config.toml
n_layer = 15
head_dim = 32
activation = "swiglu"
norm_place = "pre"
qk_norm = false
init_std_o = 0.00656
optimizer = "adamw"
beta1 = 0.9
seq_len = 512
doc_mask = true
steps = 9278
Each number is 500 + 40 x the weight over its row's rms, rounded and kept within 0 to 999. Layers, rows and columns count from 0. Numbers have three digits each. The size before them is the row's rms in percent of the matrix's.

# v: layer 2 attention value, 160x160, rms 0.0335, rows 120-127, columns 80-159
# o: layer 2 attention output (transposed), 160x160, rms 0.0629, rows 120-127, columns 80-159
# q: layer 2 attention query, 160x160, rms 0.0463, rows 128-157, columns 80-159
# k: layer 2 attention key, 160x160, rms 0.0436, rows 128-157, columns 80-159
v120 084:473474548485480549487483500443499457482479518471550485416462516484520532541460484517431521504475481534493472592500490538462538544458468500487443467463567476460521438496538493517482533551483433449492410491533520477504531487530496499503558494
o120 088:481484547444475473540501556473539477483565492496564446439498612508529479524496465461441546487443506470528489514504547494463500465427505485515512477525532527543489431510494536605468522562408465541477514509535467520463619535562527543469545540
v121 087:573525496486439539515509503527491551515451456561585457505511539520517528483479591563492470611513524410473554609539485478509551499521470467521501474475449509520536469493481520530484524555502517484485502474513470493460469434529456551476496571
o121 085:543477461488493482473476521508488483507454449587501481473519557502516525502461556606448519576549524505459536520468509478487579555502501422547573459447481467512518504434490494532467533496508541478514496414525505502444491413532445474498475488
v122 091:536437502464531487521487468497587515502491506467495489509508450518480477536494580535465577452494509488481494480439477483577528490470458491516498481494520485496413462457450502579522455446385474495458464475536497468512448512439519483506438416
o122 087:545499567484503482554519485516556449481542526424469538467451473559452483511510520531536507418485544478500481458466486428561490471520451497553485488505500491524501456508466460573524466507423472545489531537529508503583479524492537472518459491
v123 085:544505440503480501476465501547419462457481484614500474522481500462551516505477478497503522439532502484514453470541548523442513537570500495382487501547471551558519502558552506477499488527507581493456470413456554514520517524422595529451511492
o123 081:496456390459439464467471531603410467505533466616522479523503545489511561495481489499534528453476479534508458480498501489498534532554501505407463514536522573507477583571568443448483510531512590480475474398479494544498495551496542553508472476
v124 087:427488553514512516529450471534529480507474548493457561551547459506541510542539457460396504465503475504552557463445449476509477454525453471488427584480427508473567454471554546489521488505502570461461508443475464462447505428463509445501486467
o124 081:416484539519526528480490481532511467527476545513449536547526458453529479507533478480524500528462459499600523524398463514474479410490440496520464544515479474538565440505560481466504501541505545539497522436456401496466503470532437494443481439
v125 086:415461502532470523458546478537394474511491503479532527484520474496507454511471466549491538496522442473482487501533520431498511538411547532484466470505530561530509548416537509496557451507531436467472472548526544542508527453433460505460501503
o125 079:416491523495555528437556488529438485537520495523520565479522486466516467481467509552477525523497489523513479477514526467523553489449497529549509485512543524511507583390558537505571456499531404484505431511436545529476575404423479465487508495
v126 088:474473492456530457488470513485488517566429515501517537466550504440473447518508553543488493501456472548530450540532519559501550522492501507537553563544542577496532522511525480531453546531553433500503514533413460480545512459548442485535520528
o126 085:464430490537509524496415504452498448558456524554527549480548518413499515470504542538469505493427460516482412538502523499486548494498503486510571527407525584539518680544525443566492509531490474482448475540544448470537543455565534542515514489
v127 086:487506461535514506468458514574485507457586463481467551502524512497463579494419516493504508484446487536511457492497571520543461447509517502455478566530477494454503508414495550423466427535595521542481487488536461479494505540443528521524549521
o127 087:470503500537524529507497551597481537461463466465482511500484494458487569521417459531523569478497515496489549517437557532580451464518504479482509517655455473444452460436552521444458458507551507494501522450548495460499497519480522541478529505
q128 059:476423484479560558546463489514448482500446570459522475487477515490537503432534478490530563523482489485489499484531496555438522529549526445486541528451537461498516477515528553488525544521466534513548595493505514506522459477384544513437521431
k128 060:456437520487521563532463495456483540502457568453511525447484518478559489504523480451546557524503483506483505468548548582460531464508488447498514552427567466495555506538499581532546542535479539501521566440440498514499507480372530509455536461
q129 066:499530502483434543509510465568514487578490536486504452498500548546532492529496528412519486438507474513510425546531550509432536518550437489503603497399525467478491469492540566470513472508479487456540645478530479535511465548514456528522531484
k129 069:436476507475485552530512485516462502501518505426526529519474552512570480488425455447560430480482427501469448540497538474462529590537406483513559510449522524463471495530537530456521502524479457455533590440499479497530501542568458519546560494
q130 065:523456512544524423529471470479479489518514496459441482454534533423514558490467455466537436498560437548445502504543474472534513487528532503565536501540501503465548536530502518456502566523496537481403531495481503396455465413430546561546534461
k130 062:530442493579541493457497450470439501529477517446447478453548529452470505417487475517515406529525478477447533465504500531456556453514550470524593498547458527433547509535590511411498560500533546476437536501508527450516446427435510525482549469
q131 050:518505513529408413469528521508496400537474459480494531498511494531470515491475559505462537471461518476474429499497481473494475531376463476460547494564456447534486510511491486455483450568488488479505508510538434622508491520574481527587501464
k131 060:456496465549416458504460512480469474490491472529536548530475434588445496565474499517461479455458552465448422534514428424504473525454487499461484527545476490469451539532463454423475453514551453483518457522518414521518484465558472510591472465
q132 058:487489511460542521501490503446542446493451569578420498465544471390502431456456542532526489552571537417557515501447473526558514495443518575499523462479507506497621528453565476560512442508477521534454462460489497412553488468471498476413561507
k132 059:469517451505583504515506517463506465461442572612421486453552435433478452450450575540579509477587538459585484487481473532573508489501495519512465442514467472493575486479583493535506483476469543494494499499494511446493525424473510472456535438
q133 061:518483414483598535560546534579507488501461549465507478551442510471483411426517510519500574547561541494520439517440456599480535463526516474538509475448501512514563414458495487484505417497453543529523580560467508530485512463475509521448488489
k133 063:547483505467615521587553505554492541505562567481549482536458539471559510438469499458488527546529450515499490437483563551570539487516442499548503426473525524487610513484475553530473442474452501521495499487441523559423531489504510554510523494
q134 068:497544574535405478501498412513587451530464464479512532524462458542522502504503534489397464482443457430522454534510472464578504553424515533430534489535492441564425497505477532502553455502465487494437518450545430548477513501584516449487540508
k134 060:517542526516498492613535458500496482467533526544539551539483482569493514514527522439446508458538452476542467474486481495553489558469516540448390422478491435530448510469408553468548470516420488514421521547531459531464559526569544498504460492
q135 065:500505516498492581534470524535520456440478593503428539462461526408582435473455435519543448544558564460486531490491489631549527494485531489497486461487527546426505429552519482545507446479443550447513526484469505433521538469462489481446570520
k135 067:529526490518532501546500560535544497506522568496482513485501523454570447471442481482542513522527434415504514467516523575546479478497500436555466468407439458472524472531448549529487437512410442500513552484467530482459500475434435523490608479
q136 075:490463490537533556531473546472494571499514502536450511481515485391557446528512469572561493561553547477425540455414496456480474446529543484498497485480553601516551486515457437554542473504471525521516411571452550465489566444487534427450526527
k136 067:552543519560474454494530563443537519502487449523448491458500507479518503537534514527527552544472539478440555419517480496478492412449542436495489515431557540540493481512531471532539478549521521519504461489502504466475530427436489482475527511
q137 055:533506525539489470502475533524407483494552505482523594528501520522487526525532466441513533441555470527423425444571469498528531537499473485504479576479517470438456596491534506574498494475395509468501544475571495488492508549487483523558487533
k137 068:561515481554471430500481501570463495495574478469515562491530463570450535516533480497507474481507504517506435556491429497489545558484488494437556533514454458462505476525522482417500494446466477426497601491505482602545448522459472569603510502
q138 065:516445475473540486576479588552471556516520445494534499473577484525483520548532477438584512433526417545471492451552476475477470466550497420487514531432512528431455541573483519514553492506515492475477562534515528559480470467484477595552484525
k138 073:531471479502474451514455541508458568537508505485509509507526487530468503513535438524541461442487528522496454566495440483457560580540555456457532581484495550455522471520582475503517468469538500457519508490513542510514556480435472517468501524
q139 068:526531555538440443461472434499489522461573390464576539465463492584459573530464504493424494528479446536452484472497492464493466520475478494500440525485451449470468517533506587431516526517538432478476498479522481508459510545574506521567514492
k139 058:527494532551464528530463438541494525484547452446570550554508510510480515515498438487512493507531474516507417539502521505535519571552512561513486510592486478509466482517499544480548497493515448497504544504549508482466484611573504538496454388
q140 061:445483442440523449465551500439525529569496509535562456472512434490470500482547530501522556486578410465508466479514426493493430470504429503531438512461533515442518565516514584424556567505538503557499566558513475488493427511521472526540522535
k140 067:481460475478495485457475484483466496542473508448515481499510495456479552501528505483472430491467547462488484541519454456469439547518481485485501488474513588432547493533541508539536539434532497480480457480564518482560514482553492488477473480
q141 069:465479553512434434508451457469545547480527475464542541494488535619481554537473512509433497488491514517473526475487477470504487567476490610484478571559462489546522526506452509425556554558518495480491419443497447547483503546481507466532488515
k141 076:554478505543407511481462438467613489429543495479516499605523558547464540557524449480458521498531503526501498462467508488497477534508552532481462512471475482579473451522442569525551483534517459481519462508541467575489564549502485504528447449
q142 075:597446498498441452498465531554484526528515450455568501492487484538480562525458491476417470498412528514507525448572483487498470543434474484459559514507457459461494506496474529499492419502515502440460499451488489563494491534445511533518466561
k142 073:550459515487494445423502553548526422540535525474560492503480501525478465529423515503456427516460501485469473461506505489518489504467495462514501433507456568479525528512553529475519412495532478412507526471507566513506515448525522457468531502
q143 068:542512528555498460500648441512524469506519499556523535520500459519480436500464496487521441481475575526493497567425582566560548502447486508513452461525495541530532464431533501508484476545497452440516525527463464462484529522553491537488558407
k143 080:587594540539457517561568497452563496449534425500494488512524536487536510525516512476555544509490478456485498508492578491473485401468547535547392439525558461508464485503487523536453515555462500577460500539458480442474447483497489492522491436
q144 084:479556543517536542475512505436515451544500524546482498459539530488563408491500486502566533520511491508521579460495464489505576444481499421473501487457449486491485476494461476534444485534444460533469519506517532479437463510477456559455571451
k144 083:521517565570468636524528535503519562415516507497497516488503544431544474505508471526548551476517470523499471503530487454513495465502515499495480489507485432528514458538449541515476559496447459498476497541487430412440487492456504556458500503
q145 077:524488443470560543528444595490525490536533499483454438493549552469500490514593498556486528558494503507501555424593480458471508450543497471458529516509516519484484586477440504479524472480525534547552494516442525582544523527473547552515431587
k145 103:432444423511492534527512606512425592606547479452408484493521460467488507558584552585518502475446562519536526560533486449482466481565498490463546504522536566448528508536495458552481550480507569569512434466476510474524469478470454533519422544
q146 104:468457512477526518496466510546499576422454459483537517473494504457486550475459543513495536504480451459464435540461506500440420537547478571551547530529552496526537479541521532458559538453529519536506466508480435493533522475505502456527440538
k146 119:507500516558469606569520434504502552397434481487507517511523515438523512503453446498555536466480471490467438527464450465477501517473563497501443565520514434491515455512473501493496519495452523537508493519527462476532459516475474562466527522
q147 111:556497466515537509477421542508533528560467550471471549470523538486494528517513484519468525537525468452504574374582485470437477498528518521461574587524501515473532494538439520512572501465507465469417471495515495497512569483394573506497504559
k147 114:507496495497520513499466485557567476485480516537489488521540530542456496500455489453455508497565470543497499417494489518532475569474525448502564544442458494543474525513483532479563422499501441369519492521550503520503572542499568451497533508
q148 133:563509456484478433465571463512449511549529605471503451515514451535477442522485490504572473482537494474603532417464521575515548492462487513458444505503498477521457462573531534556565486515535410438531494543459482458493519536551536451459549500
k148 121:568468498554498353495524448491485521534454486484451420508557475490518542545483505493522493506565461526501417503486456510480511441432494530504457534557531522484441475508505573519495519455504451499503521493455426483501526475461531417527515499
q149 125:550478509528509510503468513376551442522545480545520505556493542440521487452595465518499472564491484538520486452550490492506430400501529557418573537471490463525593550496535546551562499512486512516452462512487470472446503494481532577440497494
k149 121:581543599461496470452508505417556397471532503494537528481504536472464463407489503511486421538537504482618448520489521452500484458506460510431506488439401481466501545493499553537502562567508477488508459555482494477476488453510479491489492533
q150 127:515481532509483482482506471524493454538494372516493477588486549554417477525530462518483520506529564484527532528450482497499531498572510576452475469522479509535470473483518455511455495544518459477500522443407485542557566552501472566483473452
k150 130:492514595476496518508464477461456453488465454459493495511494525502524444529500419488478543490521521382500553548478573506465538440541514560493542511531510500551424506504484452557448446528438475581536566480423514513545533502427507490468526533
q151 137:459476539491519503518503485487509479496498518490442472431455509460584438453477493518522543495495443551510586492465528459439542494536518391511530521517492555507475516488458455506545459522528527538560496466512468496464542489531495516560466512
k151 130:452419521545484467557501488515494407495500502524482510494443505486478483461505551572539571494512497523509510492497514490468535532471529502503551463539525470441511578436531494520510508471542512571510523454503474582427555481557458522557459492
q152 125:509530524540529477420554506510468501511475473518508601493499502539523478486523464487417504510533525488468505448465464498557531416464492490486511483580442490516582476545442448505519388511509499453535545506500552533423532465471542499527564513
k152 136:443507480460447419455552493471457544565413456469474523475570480511465548452545472526387482487470518543509494446545560413517479407559479527555534511505534460525509511569535506539510523559564465420546547525538539433479527495521557529539475498
q153 119:428467481443514490465473526517504531478502540502480482507538484581507542522503540479468461492504535576503532526500531533599521546466554458471553483552478479535358460554554501502459607503489499519451470490501501470481508516470487519449493520
k153 131:486472472492528499470532449477492546491513540506496426504539468514544457524463500434476484500484505555468537478465504583534513519506470420476510498503510558459459448546544498482458522492425503502533467436498592495426487480463492512549548477
q154 128:508498526501535566501435424404553506568508475519472503506553538536473540494532533470457542487542485484518484479572490529533569493457525505532518488510521465502491529537527567547508546486504533522421467521548555555476487516508548514465476469
k154 145:519445477483523570514445484440501515500594517511491507484500529439501438501509502505569537477531551508483487480535437523501502498510530528553518534558525450531442504453538473563500523507521503441430490443495523518492572451454514542488502488
q155 136:449479503514495515547449424496558551511549499456529475540513596510500466488553454478473458530511475479459485497574510490459563524510525455483494529468426602510516477522503598494536538504495468505486553562565461489460490475511552496447538487
k155 130:518514498520492457562474495488564535482521494510471450549510557534517482476595484489526526450542463440477528491522465426485575481430515490477556508468447565577500545508482497543501531523454470559448531493534478472499462509555557521465514525
q156 141:529488483468564420551521528519508453545519518571551498429518534492525488460541526486460472521499486460517475518515436538595472487517553520411486516533485524458517463505546446463521487479478504521462465575571557460537463458475414547547490452
k156 129:468489476491480359489479488478465514557484534503567522452543437520532520480496490461484511510530527510515511517546468486496456533534527496456475507514501452503495423499407441493544489552554514509462442510646548515507461559537450523472550481
q157 145:464579456445482436462452486466496535537472506526429468527451517449491468514506545483505501521556539495474516501496406498558453506474444546477493484520522458517515496469458570507535513562523512519495449465452566435529521506483460448425484565
k157 127:502508453402494461449432465514467526429532486550491492511458480536488442505513495511471481560507512533477506571511470513538479530491428520466514571577475455449453514448495508484494487460594526551537489515433567495461487519458443566509493475